Weights of a small transformer language model.
Size: 9 layers, width 256, 2 heads of 128, MLP 1024 squared ReLU, vocabulary 512, 7.24M parameters.
Each number is 128 + 32 x the weight over the matrix's rms, rounded and kept within 0 to 255. Layers, rows and columns count from 0.

# layer 3 attention key, 256x256, rms 0.132, rows 139-142, columns 0-255
[[123  93 152 148 134 192  96 124 117 151  68 151 152 111 146  73 144 129 118 105 157 103 127 186 120 139 148  92 178 120 144 117 158 169 148 177 153 158 121 139 126 128 164 166 157 127  91  84 164 164 151 148 109 104 126 162 124  75 223 119 142 130 149 173 161 105  67 168 154 141 119 126 139 118 150  86 164 139 126 157 118 103 117 151 158 109  81 121 101 127 111 114 123 145 130 150 150 141 148  47  82  90  94 188 147  86  99 126 134 149 107  76 116 121 101 120 171 177 129 114 102 139 146  74 189 162 142 187 129 165  91 111 150 139  84  79  93 126 114 140  64  78 128  96 130 106  81 118 120 164 145 140 122 144 154  68 140 192 143 152 144 137 108 136 183 187 101 125 170 129 104  87 135 101 130 129 116 175 127  87 105 113 172 151  88  84  87 131 136 168 136  72 118 121 116 130 118 129 146 145 141 145 173 138 127  71 139 150 102 146  61 126  96 124 152 109 119 149 112 110 102 121  93  53 139 104 105 176  96 150  59  79 127 183 114 127  89 150 105  98  83 110 112 190 106 132  79  64 127  92 120 128 153  70 101 151]
 [142 170 101 116 186 105 119 125 124 163 153 119 167 164 163 144 156 160  74  89 151 166 147 155 128 141 142 141 148 203 113  84 119  59 117 142 142 118 153 124 123 166 145  97  81 111 136 143 116 113 148 141 127 116 117 126 132 146 127 117 131 163 167  69 100  51 111  61  70 117 129 133 120 108  98 108 130 129 136 138  42 134  78 124  82 160  87 106 164 107 121 158 108 139 101  97  75  97 126 155 113 189 193 136 136  68 134 103 127 136 147 129 190 127 106 128 112  36 171 120 162  95 142 178 133 124  95 117 137 100 101  73 118 131 114 123  87 153 115 157 122 141 180 164 158 133 119 161 116 140 142 142 120 136 103 125  66 164 158 132 141  99  75 136  92 145  59 170 127 106 123  85 154 138 153 147 128 124  45 135 108 102  99 123 149 143  94 147 163 200  78 128 119 132 131 124 149  81  96 144 125 132 117 141  50 201 108  53 107 158 163  95 129 109  90 149 151 136  66 124 127 207 133 152 170 105 118 135  99 162 107 149 116 130  32 145 132 130 114 107 104 151 106 142 118 157 124 121 129 106 170 139 155  96 184 124]
 [166 121  86  97 129 167  83 114 156 154 123 108 132 132 150 127 144 120 143 105 123 101 111 179 116  83 134 112 181 125 143 138 159 121 165 112 177 180 132 167 164  97 103 125  71 125 115 104 156 110 137 144 149 116 132  81 118 108 110 145 114 106 162 151 142 146  99 112 143 186 114  93  92 106 119 147 131 139  84  89 116  92  79 114 154 151 131 149 112 137 137 146 100  53 113 155 121  64 191 132 166 105 128 186 130  98 101 131 123 119 118 174 145  69  85 122 162 160 190 100 103 196 102 156  57 120 165 116 133  87 172 155 167  91  95 157 155 104 158  96  68 131  95 170  96 102  96 171 121 142 118 143 181 177 164 122 109 169  97  72 136 130 149 134 123 137 188 164 125 118 104 188 145  87 104  79 131 171 165  81 126  54 139  83 129 128 124 123 171 139  74 154 175 140 109 109  85 137 111 158 146 144  36 204  91 127 187 115 110 129 125 130 126  98 196 137 134 125 103 167 123 170 128 124 169  87  84 111 117  87  95 104 158 120  75 117 125 107 133 123 103 125 108 149 101  99 136 173 112 143  75 108 119 143 122 130]
 [135 121  85 126 184 133  98 152 136 173 123 152  79 110  80 118 118  78  95 135 125 128 121 148 131 119 115 179 119  93 109 131 124 106 184 125 131 164 120 134 156 118 119 141 150  75  78 181  80 185 118 158  84 148 150  88  93 126 125 112 114 139  87 200  69 118 124 111 141 113 137 132 127 149 137 110 137 127 102  94 157 179 166  93 156  63 121 108 192 167 148 167 147 186  69 186  72 134 149  73 101 105 119 154 180 106 152 108 166 114 125 122 148  80 130 105 129 116 114 138  96 132  93 105 157 107 130  94 175 179 174 186 159  92 154 126 160 133  84 136 141 129 134  87 202 143 141 165  90 129  62  72 164 109  68  65 158 110 144 114 121 115 159 144 119 145 125 130 171 142  94 148 135 118  89  72 146 122 135 104  82 148 112 133 171 105 128 141  90 149 130 136  65  88  57 119  69 146  93 148 122 102 132 171  47  66 102 145 163 103 154  92 135 100 133 113  99 120 129 101 165 202 159 106 113 115 153 130 127 100 130 130 139 156  99 145  79 143 137 131 138 155 153 132 140 137 100  98 179 151 130 114 105 145 138  72]]
# layer 3 attention query, 256x256, rms 0.131, rows 140-143, columns 0-255
[[106  98 141  79 118 143 103 121 192 154 116  89 166  89  96 172 144 119 146 140 118 122  95 206 124  87 106 104 154 105  76 107  88 145 153 106 122 171 130 120 132  78 129 147 137 128 157 143 174 125  70 164  95 112 199 152  88  94 145  98 194 128  72 171 143 174 105 114  74 161 142  72 113 144 184 141  99  90 130 184 115 108 161 105 122 155 102  72  59 133 161 124 112 104 132 111 176 122 178 103  63 133  99 102 137  61  98  94  88 144  92  99 138 135 116 142 181 159 133  78  44 160 143 132  60 122 133  84 120 138 148  80 150 119  76 143 133  90 144 154 203 127 152 136 132 141  89 117 103 141  96 121 156 115 136 139 174  97 142 119 158  93 140 117 154 134 150 113 149 110 122 141 177 138 122 183 125 217 193 124 179 152  93 135  78 136 153  98  88 124 101 118 109 111 139 140 144 190 129 112  91 133 107 172 132 145 150 104  89 112 168 148 153 125 147 115  98 151 179  96  95  94 115 131 110 110 163 145 144 174 153 154 149 165 144  88  94 161 111 140 173  98 152 134  89 159 162 128 149 130 151 108  72 131 143 165]
 [138  99 125  90 134 112 143 123 112 113 150  92 111 111  50 162 110 124  70 135 125 175  91 156 155 156 116 145 126 155 156 129  60 102 100 148 170  97 101 115 150 129 160 138  85 143  98  94 145 163 135  88  96 161 102 133  98  93  82 113 111 137 161 126 123 182 115 186 122 143 112 141 133 164 152 152 142 171 144 124  78 156  57 155 109  95 130  62 121 122 130  93 131 130 142 126 140 158 111 143 147 160 174 157 122 123 158 115 189 155 130  81 137 126 124 151 126 167 105  95 129 109 114 187 135 148 136 189 108 150 153  87  75 159 154 140 147 142 149 122 173 122 156  89  84 146 108 142 150 109 126 101 151 114 134 187  79 129  94  87 104  97 124 131 176 112 115 126  85 166  82  99 139 145 160 147 162  86  98 130 124 138  91 137 122 133  69 105 110  96 120 104 156 106 126 178 117 104 121 180 156  82 146 110  94 142  80 146 144 184 138 123 127 150 110 116 162 164  87 113 146 106 132 138 116 160 137 135 156 101 207 127 130 123 155 146  96 120  68 158  75 127 148 153 112 139 109 119  97 136 131 125  58 149 180 181]
 [143 144  97 131 121 121 184 131 122 122 107 182 120 100 156 160 170 124 156  96 123 146 160  75 174 101 182  72 122 142 169 113 132 129 125  74 127 128 146 149 143 141 146 123 123 151 192 115 162  98 105 193 129  70 116 180 106 144 113 109 111 161  94  73 102 193 135 167  63 118 118 130 101 117 154 154  85 140 201 145 116  47 142  85 150  83 133 123 131  79  98 146 164 109 135  99 134  84 118 167 114  54 146 137  88 149 115 105 176 169 171 136 106 160 116  45 168 140  98 132 152 107 135 153 138  87  97 161  36  93 104 126 147 143 132 153 159  86 159 108 135 170 100 105 153 181 176 131 165 135 114 153 142 154  89  99  88 112 144 153 144 155 153 156 138 128 134 168  85 118 125  99  60 120 123  78 123 123  96 149 165 222 121  79 118  62  79  43 105  92  35 154 123  75 130 140 124 108 172  67 109 167 147 148 106  58 149 141 146 208 122 146 132  91 136 116 151 135 138 145  91  86 180 131  66 120  61 104  94 158 130 138 155 127 109  48 142 123 124 157 113 134 148 119 147 135 127 131 135 144  95 137 159 116 127 122]
 [125 122 124 158 191 115 152  72 103 147  85 123 131 168  90 111 108 157 157 166 103 154 117 110 121 144 165 147 147 143 135 133 146 143 101  95 155 155 156 142 161 166 170 109  65 146  87 124 137 101 129 126  96  78 144 130  54 155 163 131  89 117 162 142 102 137 113 133 157 150  97 132 110 131  66 180 103  60 127 150  89 118 170 169 138 148 139  49 161 154 135 143 140 131  99  92 155 115 171 148 127 149  86 197 120 151 108 188 145 123 148 163 118 110 153 102 105 154  97  88  89  81 134 108  43 113  80  95  80 152 112  77 163 122 101 146 192 113  79 157 120 137 123  92 103 132 140 128 138 142 129 131 137  97 121 120 163 121 130 109 173 167 133 204 117 131 137 148 111  98 113 155 104  73 140 105 112 117 131 101 152 105 170 107  85 104 125 112 148 129 133 152 111 162  95 139 166 167 132 103 120 119 157  50 168 138 187 113 136 150 150 133 144 105 161  87 112 114 192  95 158  97  74 171 115 136 124 150  63 170  81 134  63  50  88 101 131 163 112  77 168 205 143 130 127 126 164 116 130 120 155 148 126 129 148  99]]